From a checkpoint of a small transformer trained on Wikipedia: 2 heads of 64, a variant of Muon for these matrices.
Each number is 500 + 25 x the weight over the matrix's rms, rounded and kept within 0 to 999. Layers, rows and columns count from 0. Numbers have three digits each.

# down: layer 13 MLP down (transposed), 640x128, rms 0.424, rows 306-358, columns 0-127
# up: layer 13 MLP up, 640x128, rms 0.313, rows 307-358, columns 0-127
down306:491514500479515484505505485466473551483484516505548509486499512521529509536474498503493446488490512478503507502474479501509498509496519487481472521554500483536496495505520515494521487484478560467543442498479480498471498513486487486497474488509519503461514486500503524504518487517519505510522507523520522515479507558481514522498493454524522492522473491499496457489477520507531478527529
up307:456524472494509482525498528494484480561486507494454483533488532505504486491502513445477475525482532484488501500464521509514467509456527444490520461488503507496506498485449502460535459515473477507556483447490456532504507453499487514527434508519489459545500530475489533501532473483493499463472544504495482508500512513507557504540494496472488474515508512504513473461495535501504489459518
down307:512523446461524525544494458550494525484491485513532487500474468501471512527511494471542509491509495503497501413511487464478534480513531491493477465469447465505460478507473494484528551474514485489469507555537538465471500478514502502495506480492496485532475491534491477483495540504502487508510526519479483571476481508516471456484480479511517537536500531491502538462489489515545503507555
up308:433524495486510499497502522547486482550503465478453462500503503526477494510492508508444501519524517482492528530497489540507535466454505508520543468490496494482515489498481476471493528522524488542523481494503478489502511542558471522479489552488501487554512471492525494526501489466476519494512518497472522476505475461476503519516500479493498456501554488516513530507538468464523487466497
down308:487527464484551524547518501543500526506529518457471506489513463469511510501512483481508522473466475524486467607520494486488493483508496528477491509476490519485480475519467508522513487520480495534519477532527474470484522524533528515502507458519458521550489491480500480494529495497495480530493471504521484510488512523448546471479520512457513492509514521477541512497501512479522468515508
up309:510439494513495510502498509510536477517495507525488492483480514525509464470490482518475447511492534529505527497514472506505516490487502530508542485521480484511519530494512529547532497507471482498470479482473483511521526521505543491481497452463483521514520523526486496516500503515510529508462491512516485479503518494539492492482498485501467484468467509486488490506541505505501501498479
down309:536518471490528468521493467505492476467535543487492471435505518525490519510515490470535481494513522529479465543463523487484524484473523487467536486474520503482463490492459492501485467517529499513496456504483464502476532507536502487506491464512506496528500504481481520505494509536470490512478517508486487492488522524540525521525496485485488473509499529500497485518505513494495521477510
up310:442474514514489523463520522497513520514509472538516515504446497491502460523521468488530516509496533504510499485500475472498480532520504479519584484507519509445480526505482500510477495529539499548530502498494585514499504534541553495484543491459546494579494500496473484514507526526522484496520516508479486509503561487503532487458462532502514557438551498517499486468514519523514508519454
down310:475479508490503514484516473513507553489478499552487477485479481557550484472555533552519521481487504480526473436516494490506487463492469475508521464521497505522459485491485533475505464526515529495529530526544507518519516478501488542489543466503515506512498502473500454513536527471506514423469533487507534506471492481499514502484493465486502565485468492517507550483527474504487495525521
up311:508504493528483499481508581510500487511494520521495473491475489542519510523465510528488513499513560540557527504477513477537493520474478508526519487492511487534498493493524503508502450506470528488526514474462493503459493519462524493519506498507491494506538480500495521487464492546471515507478468470521467505520519510495521531543509495495471489472517508506476495487507514479442488500510
down311:545508513503444477505480518468499511473517475506479482495533504423500524524517518473500515507475466479486483498509503510489506482503520508470481513523531494520503499482498512539503527525489490536458509456507518490537492509532530524483488498495467491470467503525532507500479474531523484527504496472472528471483495484496468466528529530534511497500525486506508482510495469523557514516483
up312:450506501487496527503461540539508548542512494527523508500525466503489489509516498500521488509512477529514466529477502488481488492511516530493516501492536496456457509506536526504457497477507480476486492510487528461524484521550495515445523462518519506528532486499499497481481533454506507445506513487497503536504499535518525491502501456506477517487548506511527543534462531468497486514520
down312:505522492442479504509521499541539509519511449511552521535496510521496534491545523466484533529503501491534520556485472478518531469517529464497539499503508499495470531498475489513510484464518521515492470485544498425434506490536519463516523540500468427501523487485540508497508530512497557488457512505457503526511507435467463481496492473523488484517505500499492501522488502484508466510516
up313:437488508557538504465486476470548510554467449539503464523510499468501491527538518442473507527496516483466494493522536469488541464420483485538471514490543473479529485480472528462534463529502526477480457516482497500464473497502516542506506504501512519482494506500544490497511529525498554488516520501529507504495490526488516544501511471500480477454457542505492468500519480513481510499509
down313:557508513491558507526505493421468506483537513489459471504513492495462481494511506513525517495464533473514491519458491502474423530488463465498531513478457508479503519522513513495502490456482525523531524496487487481516538452492466476469498496472501568524511492513514497488474545523495511442518490500548493487493548513491522491495501496459477505489498513512520527459461531485485516471490
up314:451487511551469519478504529494534521496467465463543493499463483488521502506500517500468480525529469489527497485532497536527502484493509530521510473482516464472505446498456472517498529522502503538488456483505505536485506476515485492505524508560498487514475464491488514535486489532524477497490524491475463523534504505513512503508506465474514496496479538523460525512486473515515493546510
down314:527492505536500507503474493483531528496506523497491502475491492505518495503496512487476514506464492484545492510486514493518491475513507551510513492481534517522476513521485481509500543510508464474503451459527494497462504500516479488481515502533471514470457521496481512496519513488516509513560501521544450494479500497493517509536539547525493493499491513486525478516495492468517509491506
up315:508504505504495506525490495469495503482489560509492495514508521505486525519525491490494473538510466482529468492477471497461495519492502500572510482469472491498459509522494472479426485473534453488492479503436485469503492523535493462483540490496489488506525468508528445487507512540475485471481496422472543481512488490484495452516508483514512534480503532495513477501509469460486508525440
down315:516491515498497489511497519469561507501464562493495487488497532510456497476497490473501488529504497540546484502501483466495513483501479486501491533477459514498502533524478502494507450446516481487488520491489428506503469498470457512496486511504528445508502456473549425512442489527505503528490551495494527489462501447463501548527539486456555511458488466514502516527527480458512488435462
up316:516533476515437481504495514509482497483531531525447466455451512455477496507476489504523521490518478526497557501510476527445556502498456515502468529474479525460535526506532491518469502486546480516445531515509529535456496499485537481517472461504516513511508480493518509523477493555461524493499466454505489538506555534469500494492505520482526521492481504483532457478535548460490496536479
down316:507500486512510526462477506487498457522505486527476484472458557472508506535486524504478479455521479507526501487497472536472481527507510527519481474518510430485503501521529491506520501501520497528483461531525538507487517493542515484484534436506539514560477506495492491487485544496482530533463489559485465503520517515471470512526498468509480522528502544450514436508479536526531477519534
up317:481449505496473516439478519530469505480478518467495514544461500541484480504461458486509497493542428498497550482517464441483536538469494476517496477483516519547535484528482519471466528491520462515514461487514469449570514478500536490494513467509485500541517521485500493493518510524547471472527504509477507470472506520468520483492536492482563476521555472466464503498518486480475508454483
down317:491497500505465476476501522487508520508455467525504559445495491466501531519494502495488519505481488498508510523469512564477492515491495483521500496457498498517427553541515496507508498508537469473499491503500511459491507472501505505490492542507471515501507510493518543473466448481494480487442513516500490532497481462543515526486475487490543545449480568478510498477505475487488471479520
up318:500471498531484461477525506534515549520481527518485438493474476502501475527481489514457536523493543537458494503454454513475529510472513557489510496478568469457529472495486507466462542476556488534452485485495489505482521444499470429506571464486489496485520517518479482548466475462480456485526530523539515453506502478485468455554510530502464474501509494465493515526522509479490563523516
down318:471519494510539486444495499453538484489474496494487477484463459527546482528462448483491485506476519461475437516500458495528502468487490502514505457465476488503546512448526498475494498476483500497436500484460461526473439505473576533519525487475519458480501475503519485492454517477505523445506509477527463477526517513506471506520517523491505507517528531440496528518511505516489530510570
up319:452484517509491483516507478494450502544474484509490519431522500496499493488491510511505514519489515520480513520480504493485505532473520544501506499543489498501468460476504533511506525503528507486458504465496516509493464510455437496534499501490509486485496540501482524481495479541523470528517524537491489482513495522494451495494510506534534490511502503480471522497516484525522517469490
down319:502524520515456506478461490492496466509511477536479472511524519460456568532492508523470495500512506462516520482522481520473511490509496556488490496549460515507505485502505475542509504539515527488534503507511529493500467519517501477544498475501496509534482470489515462517498487481524515499504496505495535479479500499510483476467510493487480493480473506459510467495535485476502496484499
up320:516461541473545501511499496502461514522505503531503527467542566507494503478500468426439529499500459455482533477546512572526528526532484452566535499475491539467534533440479465525543445491478549480513501513537495464463472524549495530499475537477509515527516531539540492468506500523494505511469492518508494465494502522466462509484491469470474501479518494481471529503473490501475534522468
down320:510527522514516474489463471496506512486485531508488445437473494476568486478491458448438518499476481548485431482481479513514482495485513438481475538486543550486540489478477470570538490524518511517518496525517517518516507485482452495534487502526511545498507473473515450481530532503505456521468533487495482419488490533468484532464506506479472465481519503532517502479491475510509553443487
up321:504501464531481486528498511508512542559479503520500527447520499528496523462486510463489480532550521503523469533513485508489517515497552526525487483512552484468534502527495546537540464501465503526548479537498494539475503488472478509534473485542496504476522465508493487509473516530493481471523527492484483482500507491451525519516480479501520515480484491477531477473493480473452505525484
down321:488513472457502482478496474475488520517473501493487516497515498519444509506525492520487471521510498495477468520537550524488490447501487533489466510509546481495531531506489503457469496504506507518514526501545504497500474494524510510485520544476482474487513468481480510522527529508482513446501486474472461486508524487469525533511456501524492468489536502486489456508476480480514547510489
up322:501479542482534487509494461511468513518496508469440509475538539498471476517521469515454485520494486550502507474462522501499480507533521505527535506527487544520511450472517469501495505505511451501511508520507500564525462486568494485485504479472525514527537509497449501482541533529521449525508465513501506482533495534508492527469461513505458527539485508499488544530482499474488500531520
down322:555487492504493439501461458499488456507565483515476519463496477509471531527478488491514465504508509509428474477507512474482480526493534517504463475515507518479525474495497469541512474498477501553455482485528542533477501503481524458503507515531500522530483521496452507505544446533481428532502508523529550464474522509479431548499519513540488508486487498550535496502457542443528514514512
up323:524514523465470464480496530504454454486487539518481497507518540528519472485505511503507432528522451455476494536498558491516522457487555542526524566486517431518507471476523505467494524476484501529495515511502468501494489498531518519496520509507466494518532505515485484547503467511469486522476474530558469486529494516548470541518508528527493517450478498499493475509529477496488516505492
down323:502530492488508485484448486469527467457473547471480499508498522526540517509484470532503415512537502476470485466551506500502468482473564535477509519500524486498469475505431469521474492491490507537496546486518533497508515507511542448544522477490422469493491508494534487482516487528486519528474524505534531491530469500512531503469495554510493510519486440530498499513498484505489525492459
up324:489424484515494518504469474525508528528560525500500476512527496513527404523538525480476470518516509489489565507501508460510509512494511519509480504506478465542532503471515482528476481503504475565483527466525500484512504558475511540548457515470491485485545519453535473477508501487474478471490496498490493507514473471520492478528462501511523434485490463511517474516513503538490527506527
down324:482507462487497447504483480484566508496499505492493493522504496550502489493497510485500486499530453508493479507494484505480487514500485494537482513479493508510486498479508449453491497531487524494518488482553486463449469525505498519483506490513490507501517514508536462505514511442481439544531530491456498540481489475483532466550552514520507507503506484498476474473459500483502453465551
up325:490444546517513528479482499538494475533516494527504509472516527464505490505479514534483509500551507490515499468518498532508531493480505527478497484487543514483512507464514521465516480514530538473496480510488512502468436480510540479480515469537520467519523503522496549512499524446524507513480503521516473452442471483471444493461505510539503517495517546489493502517475491469454514505507
down325:505500502512510500493489508484494494510520526531486497526490531497537525532521483563519514522524527493471536468489538560503502466479494517458497507517502489582461524489498506510510472502511494504535482529532522477516485466516544464527472491483495479522502504480466495557528534494511525526521474460478538506502534509493489483499497535521504506507477519497476519480473472480474475502483
up326:483506482472455518496504523468518502520467541498528534521441496534524527472451497516503485516495472449497493491478498499518497508472517471530545453445498507476515502491476518479488514498488488527509519483479502493510530487483500520538480533495451520479512520485474507528488505488494500490521501466487473471528474537498492561523525491510477505469485517503473468458498514458508496513494
down326:509529508499553487508504473505484459464507521482517556535492499505523528482497541509521495500484487500496512472509477475509476498472506529523503510424529488525484526546533498480496508495518495485497465535500489482476500528538515506547532494515478512520527543499488518502533483488558486493486538523505507458528499454499485495451506494484492494534560512495527496515435474478496530513546
up327:448518486517480507516498531517538507520519494512457491503493508518492507536477466537474489506483478490489502556546510524494480536491484484470497494460534466512451513511495500477509524525494470503506519503489521481471492488515503479501518515491500536522507486497520462479477496524506504479516500505500524519472491529491489504517488514493504520506532537482467514473519488522499474483498
down327:474462507489561543493533458509498525462490498489509505484511502506509499520497474523515556475503508491492456431490476471518487512522501524490490499519505507519479492513498504523477511473482511514492463491474456491483486482511475468465522488519505496494465506494508507466470485521547462505498518484507487513524465477492487469523512492501465493554487529490539512496494500481513472524511
up328:484443471512497503509480533519517502506445480520514505511500512482502486513500482444482482536515507469506494492500510501488525510510472461467557511487477460498519515455522466494519506552488479541523491502469502523505500517526508472536449509515522497533512491505504504473509492484518536514476515482539509474492479514524521525542461511518494477435524455464471514535525500531505472440501
down328:495527452466465487532530488479511508518488530488483460460483464506534524508518458470445457448539537492494534473526543537510524502519513538502506488489502490474442488506525506475490507521520539462516534498477499503489538489501510456522501451523516479484488520541513468517460479468538477541456524539482514467520459527551500478518504467488522520499467482526521480490544521487528461489494
up329:477513523506506496447465479456476509477493493506484486546507525536529527515456499531458515546476518511486520516492478518545531490488517509508558499482488488493508519493492493526504463467454528539495508493488517477518456508519495455524444482494489497477496509499472511522522466549524489512497515500458520493469494523482483474518512470518514526521486489501504495506502477470477481515473
down329:534466472465535537493466497494483469539510460519482468521511532451481525503492467534468491517493496496531455551540518522472505477489527499474476479515501497447530524526499535499491541509472547524471511523507500511515517494485488495498491489514505462457484499530538514540441479493506506460505491491531507502475437509470536511501477494523503505505512546522533473515510492533516507497515
up330:545477515525461569504520464474502438481517466524532485501503510419478559475528539538484489501525514494493513482538469479505556522516504449483493527522499486453587549471517465497479499495499502558447517538489489511492509488526482503472514499499519498483492510493461490498477503445456469537451434488483521493511500511506488507523412468519491490459497536473482478517496532489513493526473
down330:448470501554503541494517528473491477554486486514493494500462486462494499501521514536461482509514514466512506565507493531539548476479483533537464533463537474485529462503526494472494519521527475534486473523501484487471485513507516548477485495485489479499503505474482487437463513474485455570472488470502476477508452462495499469496526470526515488475504540522523490499529482469517499523493
up331:475504474476478505462490513505493468505483507485524491498477530505465459494524521477473520515491473508566503526514502495504516511491504517501496521477480473494527533521511489469475494533492468527502492503467521521525553472483485504482520491515494490489510502486457529506507514462483510502503489472539507465503525505494520469459482497483472496500514525546473457469519478478526483515500
down331:500526498471529462519511545503523499518525482517502483530471513468498502532488473490469496528493455518530517573546511519508489531485477546479458496541502489475487496522475487516497522498532494524458526499469488502558495493512490498499496531487492505521473492505481469496497480501507507501481495477489453511501507508497476490447477450497497457482479499513496514507500479498495498506463
up332:474494490476502455550460526508492538490493485479498488464496510469488496496524492491499473477519510494485500508480518540508550560475543506534500475543469489487514489485548490492485491482478515484529494529449499505516506489544478520482508491489518492511465547483485521488497505468500491491533502488456492484515529448544546476474476512519574458510477538495507496510536506458539510484527
down332:557578516464507512445414524502447538440543519513427480541518550504481521500494550498502509551527500449483514437513503545460526504512506468507505466546494526497502504508473484510529480514548461497516481529507488523507525463507482489549484499498452478550488507530523488485532472534500520455508508486451520475502486514463493459486503538501540499516519501500520508474572525497449524471489
up333:533478514511524529509484489510506526469560519513520494475500496511490489525533517504510508495564492528520485507543541529477527487519528462478532529545484529482500551489462500514463450499508466474475515536483519480468527449502493499519512522472509517516525500531502522510462526537498490486485447475447472475494509522508493455545450517483531491525480476528482495535513516527490522506487
down333:596512520433456492461487522465414534494508550512505481460527526463497514481511524494502488511487510487430525485490540522501501533485488497549523500458524496481545482496512473517524560517530462498491513532480494516544502521498512469522503442514486479504522517517457484507532505507542535490498485536492493499489501529534531492526490503469499480526510506518494525501525458488522521501499
up334:466481528500488469535509471481476538491505510492528467534563530510474534481500518481524482497493464518533526495538493506468522514474557541488496499502518530548486534459505472498491472519498500499465479492477480476475453523537494474526531525487526494450493498469462501523475524471491489514507524478510493490541496508491511492541496493586548493523552502469471516464509509516478493531484
down334:486535481462479512488491550465492520500499481515505525531524519465494526515518512537527493430476510525549538460497493486521532516484466509532500499497511490492511544535484476492513479485505497510483500484479479468496502510523488531499510528511535430462482500472543489552516495451502490515536497484502522518475489524493503499523500466475514514494444477492444518525475524507525500525498
up335:456504508538502550508485538506518526504484483512498488514495558494501470537554516519488490512518497526536444502506591531505513527495484530533546536504534506503474490519515525492491470519507502521505501526472500486491484485479481476492475463513552517515458502495499518472517513506492498493498488515515488467503496487503490551491515517510483431510477483487510472508519473500528469503509
down335:460535507468503520458461521527458531513469512496517521497514526489492506472471513512520519533503518500559509461505476480466479491511484483462547492476520501488485517522538498491498491529535500463535448502478493531525503517501489474518496493470551457543522454492520472480498429497488491515496523479498506491482495540465537501448495482534491446497499478491518489510500461537480516514485
up336:481454503541493473535467478469522498462451487509519529526457485530506483520511513537533494565543502482523529526464513540494515518489498477491497509464574468502495466556482533482452528502457527487500507447487501456520459576493533476487491501495485556517483508455496519459497506528561456503512459459490488485502515532572444596466474514477506493496478494513529530479468490555500485497497
down336:527489510551543544515435476512529515461497508527480515561564510526504489501467485472562517459498523524509516602449532509508459466526511505517523530408508538462509464501506511503489541458450519444504525500502435479514499560470511502503531506509480465453511500525527507457481527559503524505553558517476528534533487482503524503487509528504446501540515453497512538470441471543501450507514
up337:469507494472536524516449522551527478508485522500505535511522488518512492498467497499506462454524502530474514486445484509486516488528481512505482506475526478490543519472447458519545475481506511510509496548488492532523511493465500561481502403504497518525512487471502508506474485528504478476506496472552497483503508503532514491524517524487548505504493507499491496509519449479479518502469
down337:485500476490481463473478480488500474467516532545516470548521467500518467528492440503481457461539508482498506474517538490508476525479492499494529519497532507497518496468519539482491507494505502509506495495512507509523482518520502522498531533496545462464478476499533469509521499481476486533537495469504506523505512539498471561454484462530516492486519459492488495532490530493561470489471
up338:529500466482494534531521531458488502521559473512480490543486504472571482500431496523481519558436513507451472526469508542507522475498472499534466504490522523510494502493496408500524492534541458488482498539518527456482509515493506528541513517472517515476548545442499517495487470558478495483528529506484505505529523510493506506472477470501523473514471534508508507514502517524445506481484
down338:506509510540521493499493523494454540498519484506513508508489500505543479506440487548471501505516509508517452609537507535544523534481513452441457487498496522484485480474472454474468506505491447524474505502500513440498514484525506567509480539516517488506494545465483513499478476486462455520478499467513507514490547540490529507509521488497481480474504535545489490465532497509524564465496
up339:474501502508477530547496514483481496505492502471545525478515522485541486558527521478522530465515465462503541489497511533505527501468496473544498496493498549526467469498520474505505535491458486457513452482499522520531477474520496485488525512524499498500500461460496503480475513527545480502484476489487531472485486498516490492525515474500504486516520494472451551515477490504483498497501
down339:525549502544480500494515496486520516498458516444474514500487527498483451497475510506500525484505499502490497489513461518497507534509494490475497528487509472489510490485522531488503488442487499473481479510547489480498456509501490490519505550489514483456458484503529526492499471531501537514521499490509482497531503501485477477477522495493526485530485482513488488467527519516492506503512
up340:459519521555486534508496514528487487496482496484519457558469488478473495518501533464466497534486485461514509487527485486504526498521520504517501529483484506487516479512447492515523467468517503546531494483494533518504541481478503539478525504500489491515487533486501525469527510517519511511502514484510445473481489488530492546512500463457525503527497529532468493512480484472459531515609
down340:489487525550507476518470487484492518511536502542460446547514514509516475483472481485484478528500470467494499452508515476485530513516479514488521469491498493488478516508510497468492448486516525561500473512520502477501524500523500505506535524512479522497500491451513509518508506436528528497463497506540471477517529519517493537511501454473485510542483536490519492501521516512460511499522
up341:475481501501492545499501489493465509518468537487486507496517508537523507526498511500493506485515514516521498498509539549546509499480523494515494474512538517521466454481526488498468530530505444486510486502509500478534507518524512508491498512522489471482505482493494498531506509498513495501492514474503516514490498503464510530500462519462533511513527514480481513482476506487487505490529
down341:497496510485479487494480477464503505489493526509506485509482498470496536503507507518467488509515520495521526518485527550505502528512476487482457465474527501475507508520479512503477526504525507503515507494490517451493524520513469527496482489540494517507484501516481498487499473510503492510493473489503493466494506498483503504507465477484530467482523499505483526496525518469523479486540
up342:551492473476485463467496519529506482461501519510518503506470526479491482497462487453493497528485480487442544533485505522513496530518513504532530517529479452493492472485461530554521537526524520522508461483494540496549483536454466531501503522496493496482525450469499487495531487526495513496500524490503466485449508486478498484538532488493476471530539507494472524523504468518460469496476
down342:508461533514508522475512531461470552487497524535539514482477468488501473500486490518472518490418522487468453488472479458508426517497472496513486479528497514526454519522471495473512524486501484496509527466545512486506493503485488471456476501482479490454527479471526501476496525507524540484491532513509529480516482500437564489514550521501461507536475488499534520509469524478512517487513
up343:522517535511498522498507499559466498509514531496506550487488502504479499528512490506461515483523483531529497534479536466520503529468481484457507506515524523496497461537533479473505479489498486504464519516479444500492490449503536530482495493536510480540489504516524478458499495481495451490508537529487463487514473475499480519501498489416514521478523478518481489496486497460484511496510
down343:462485514550493495467504504495501490546525487536492485495459522477483517466521524503488510471508467504492516537514506490522489516502488496483478506499504494477497487457512497478471479501532491466490504491512479515482514502501491502501476513524493481490481492459474511486520475499472482501481517492516524483479477467458467509495499489481498522516503538517504491468473474490471527506487
up344:483444530515466552483470475506502511486547554512534529516502479505439478522463482503456485492479509527504447513482499528496523495508533499486481527479473511462472478465480482504502534543508450470480500494467513464500531501489451542517519487443499451504495468484491467491517476482471503460489461474462463502517520530512453487497495484505519482492488502520442451470495484462479446479478
down344:480497477494517537516470488499519499482520526496503486505470474521510471447510489531493518485461484459565491522508484537462497525484522440516536510525462481478441490466529436469507478493495512510451462533475485496496513485483523497499509476454513498505515482504494462481472458496451513498506514499507539552520508534503505484487525543520512494478504545476507489470471464519466474475515
up345:497491495492499491504500499494507497494496499505503497507503507500507501500496499504503503501502498499499507503503504499501494505495502499510499501497498502505502500497493498509501501509502499504502499503500496500504505502511495492504507493500497501502498498492498508495497488494503496500499503497502504507506503495504498499503495500494496490494502510499504503494495501503496503501486
down345:497501497499501505503499499501497501498496498500496498498497502498497503501497505492502494503504495495501494497498500496498502498497502498492497499498499496497495493498503502496501506501498502500500497503500504504497495498498499498502501500503501497499499498499499505493499501503497497504496501501497502499502498499495503500501498498501499498497503504495499501503502501501500502501502
up346:534514503499512469533492482500492521479469534539461512470515513513511554501523504515511504480507515449483491539490503538451529502530515467536506535476519552456512489525489492444509448521527482523480498488445460528510477500517522488535484515465427471520469527515479458455545519479441541491399513532501449484521480475501467478471520546490509509495503476505513521510486524483496553480484
down346:469507473548481497509470448474505528473514513533508467494547513485474523481480507489482514473484520533467489543503480507492532523529515501470539514461444539520530500479464546491500503484501537454516499485473495499504500517470501498476437463547565388471516522497510492491484529498480493511483518468475483501512503464460477509491518537475530539518492441490517524463514496506527536530487
up347:518506532506471503531491509516498549461502507510438461578521484523522496519497484513467500514584531485508534521524471516499486539478516520472479520464524510476551499521477497490513497480484469492550512491492485505492509512471488484486519503540514502516529511534515497511503523506479539524482482507498503483462506515491511476546489459528492477502514451518490495504498504535541476485490
down347:456507521520466494488465491518512494476458510521537471543498503460523504478468521497503489491545534522508510526489488485509497510508538501501495481489540469484476465489489499485471536535498498516493472469545525457478529489501508512529521516504498424523501538469512515524504498480516448519488498463493490495464490456467520511533465507505493480460522485498472445492468479532515524482534
up348:490485500485493498495484525502514539490499492543478487540516490490532436472484485515458469528524480498484546530519519487494527490490460502480520431463524462483518497458456418526484497482483505524505476446505493513496534466493507548471483512455500455425503533512536494535498531437499478527438518511501506507543511454536482473528479486489515490437556492535513511467512487524479495488470
down348:493509539467502537459505427455495483540538497528489524544493491559472510446490525515492473451533497490502526496455498482519483504455500517460470538487479513503526515528486473548502533515534548498489470487525498463523467527529517494537499478441532496479460537523511473486480459458543515507551489506485510521456489484539556560524495548453461512484491495516473503516495492469512521500457
up349:474436481502518532501506499484471474541496500509473533531508495515534519488475500499480464513485522499476479501508486470514492509476479460481478490490496491504527529568534475525476451500498455507497511511477496476498505485523485482486489488463508491492501469543487469503529563422453497477590489503488535501498523525522472500491517462482515443524491497508521493478528543543501518527499
down349:454487495517498506473487499490473477517483527523521492536469462488486493486493515537490520492521498509505474452536519497491549418527523502489492469489539517516518534521491504466511467472487526534514511446510522506484524483487492450523487502511508534517511479521510538515471463505474475489494522519487474476467486489496476497542478490493501482495524519504477497480511484528458495487468
up350:486499530498505495435466495542502462473511496485532490528510525475486524470489481518516486535502531503523511514493538496507467517516490534508512481508484522477491484458518479495509453501533517482509493512476502485512467502512525524508482454550537524505468465531501510488473519513491497518510474496487467500462497467510434485485552472537513502497476469511523487518516479517502459539454
down350:458490503485509477487484511520521511527469498497490480503500543538478493516475473497504490538526497511531485443484498518487479507495512515450503481510520517466485471510475494512484478526502542495489510491527530521483470487512549485519503496511522559476437476540498491463480501476508506535480514506507490478458505480508494482508504502473518488557490526483466553479496504493516483500496
up351:474513518549534469473550433502537465493498467534452518495461528520435496512469506478579458508489558476452563512464479502441474516527545476504543485480516505476488502466438475426447517529402443565508486528466431494496482502466471536430497483468517524523498537536439531484409515513508528504542497514499536426489590472459484556508518463474520442539464557521449502507556547563490506530528
down351:500477501504542481541514461486537469461440478529488483477470522563422545490460483495534430494478573529530518491465547506465504477537550506497530543491498452500439509511435495433517546475449495497532466527480431496534515532498464499451516483507483503517533540519512501469485495527449518548514506540452548445504561466470497511545548498507477515484471492513469484501522521527491488502496
up352:521532477524506465484495515522504505534481512466492475504488485497511504515510523499414506500514543498468520508542517483557526479490518488495451521523519498491493455507559507505505456475498533457521479510492476539509523547536514505512481487472498494525498509430484522519499484490495459481475534489516482497483520521531474500523514504510522476512512537493487488496461521444474483500458
down352:497495564502493505495492515510522509511532491560515510525492517505482519520490490492565492498523468515488479551471520548413498546514463519520520483545470466514486544518470483526516537498466457516476537515498581515475460472458500486518500529506498516467493475550479482498494544512517543465536435496495506500486469473495459462465476515468500541493489452501453506505527467540511524481539
up353:502497486468514503499490471511460481522543544562466497519464526485517508521480527512504472523464533473478528555503514490516487495444480488482477500530487464483498449486524508458514476479498544573479508514478488489555494510418499521533485513493484488466493475505571492532530481494550524502480492511493465504545472535469486452474525474487515512487485496494490543519534533463469484528497
down353:495526487502493502499456465473531494537515471507484448467470505432463527547457510511514479530481493471516482464501477506516481500485484513503590490510495473469471483580497455520476485489470441541489470456470509494449486493482524457519489522509511508525496493504513509526465487533514500505541483494470533542523535479477532483516468531508521492547450531505522527465532601470557518479516
up354:532475505477507465540528492493476504501475469476513494519503494486497469493503528501542497532521484490468508495449497485500492485491508476545497494489528474533503512500503496493492479492504519505494491488494470546506502550497518494503473466505536513508529455516497491507512504511525469525444451460491520452472516507528523538504419488489511481510480480463485521500478490480479503534479
down354:558496513447529475446484488447455522467482506503500505502482509542493553501513469454548466529486497521490487590495505510503540520459493498505512472483484491544497471500485506518489507507543503503533460471516518471515478517500499527558503497487451473477496509456528515487506507542514475491468471489468515495545496467509547513546508496460502486525482487468468511465492499476478492521483
up355:493506509560504541452501507524511514531450500530535513457498509486514520507484542473494499486516470500535527500521466513510478501501532537447522508490507466550467507463492485486510487508492510498495519500501472501533499531551516537491509473530527543498494483514505530486514531533523467513460499437516447488486540517550475461517502522516531493483515497535466497495491511520502507453510
down355:494487468499514482495475514520488493475471489538486497463526494503468444565471468497523475472462520495492516486514462484534486516487488554461570469478465484474488471466492530504481482491475463490504526506512482475524499488496500508513507524505493496536497485583478483478513526519484482456520564500502513495517539451521532443519504519512533506510504507524502503469500542466498460443488
up356:494529506501509466498471471468470484480521450484484493504543460461521503508505475540469473510486560486494493517480528521478500477524517539536502476493524496490496494496466517502479504492542475487478503483475494494527454491514451453473522466528501457473505548499522527505507526482542480512452484478490523514524478513489490496471510467508487513505498499522519525501481494478501476510520
down356:468484455513505493472481483516474491508505508493489490503547450480546486528534461513459527496508496502507494472486494505472498498492514503519493506523497496475500462486510509507503471554496460499469432521503495505515485537513518506436475496528533492531474501504493510482492505495499457516517485470465467516505484527486465507506515517499549464488476520532519512527473473497517488537504
up357:466501505521454503437523502520526539468546484537511503471505470495498491501534452485459531494514498553478464505481563467522479489520499508513517515503507514493538496540506445487478550479534485513482467498455536448510482445456514535520487537468543513501499544503466516469511474512514480497520509476482457504482503513511541508514468480534543509464496516453468526543478484497500487502494
down357:478499493497523484446465547507513474486475504520435504528467514517496515494536483489497537521445504496490472484545522492480491466498500467486468485511497533487483521514541539478470471480519487472479526513508474480522484469536551513515510488485501538489476480479478477486495529416458468483514517470533466489492501515488474538494526473523482514502502484471511515509468457472490543463539
up358:538522503448506531525491484521486460471504524479523476546510497504510485495459486532490508493491519524442500498497489460504490523470490482482487521511518469502526468505520464479519474505487475487509521497506506469492474472510495503522478470501476510504503477506526480533534474514491521436493491493504509501494454491489488473521560527458501507525485476488507498498537514494465525515464
down358:461500505524480458510521515463517502513475521508501477517533510527486500493507504486512511495500499500532533469511483501502443501512477492506530482458489485511493477491524514488473505506531523488501508513519496527492464512516475481512504522497531524490472534472475503539545459477491529496507503481530521477486515487503480521517477485477500515464501505509492464496476520470478470467497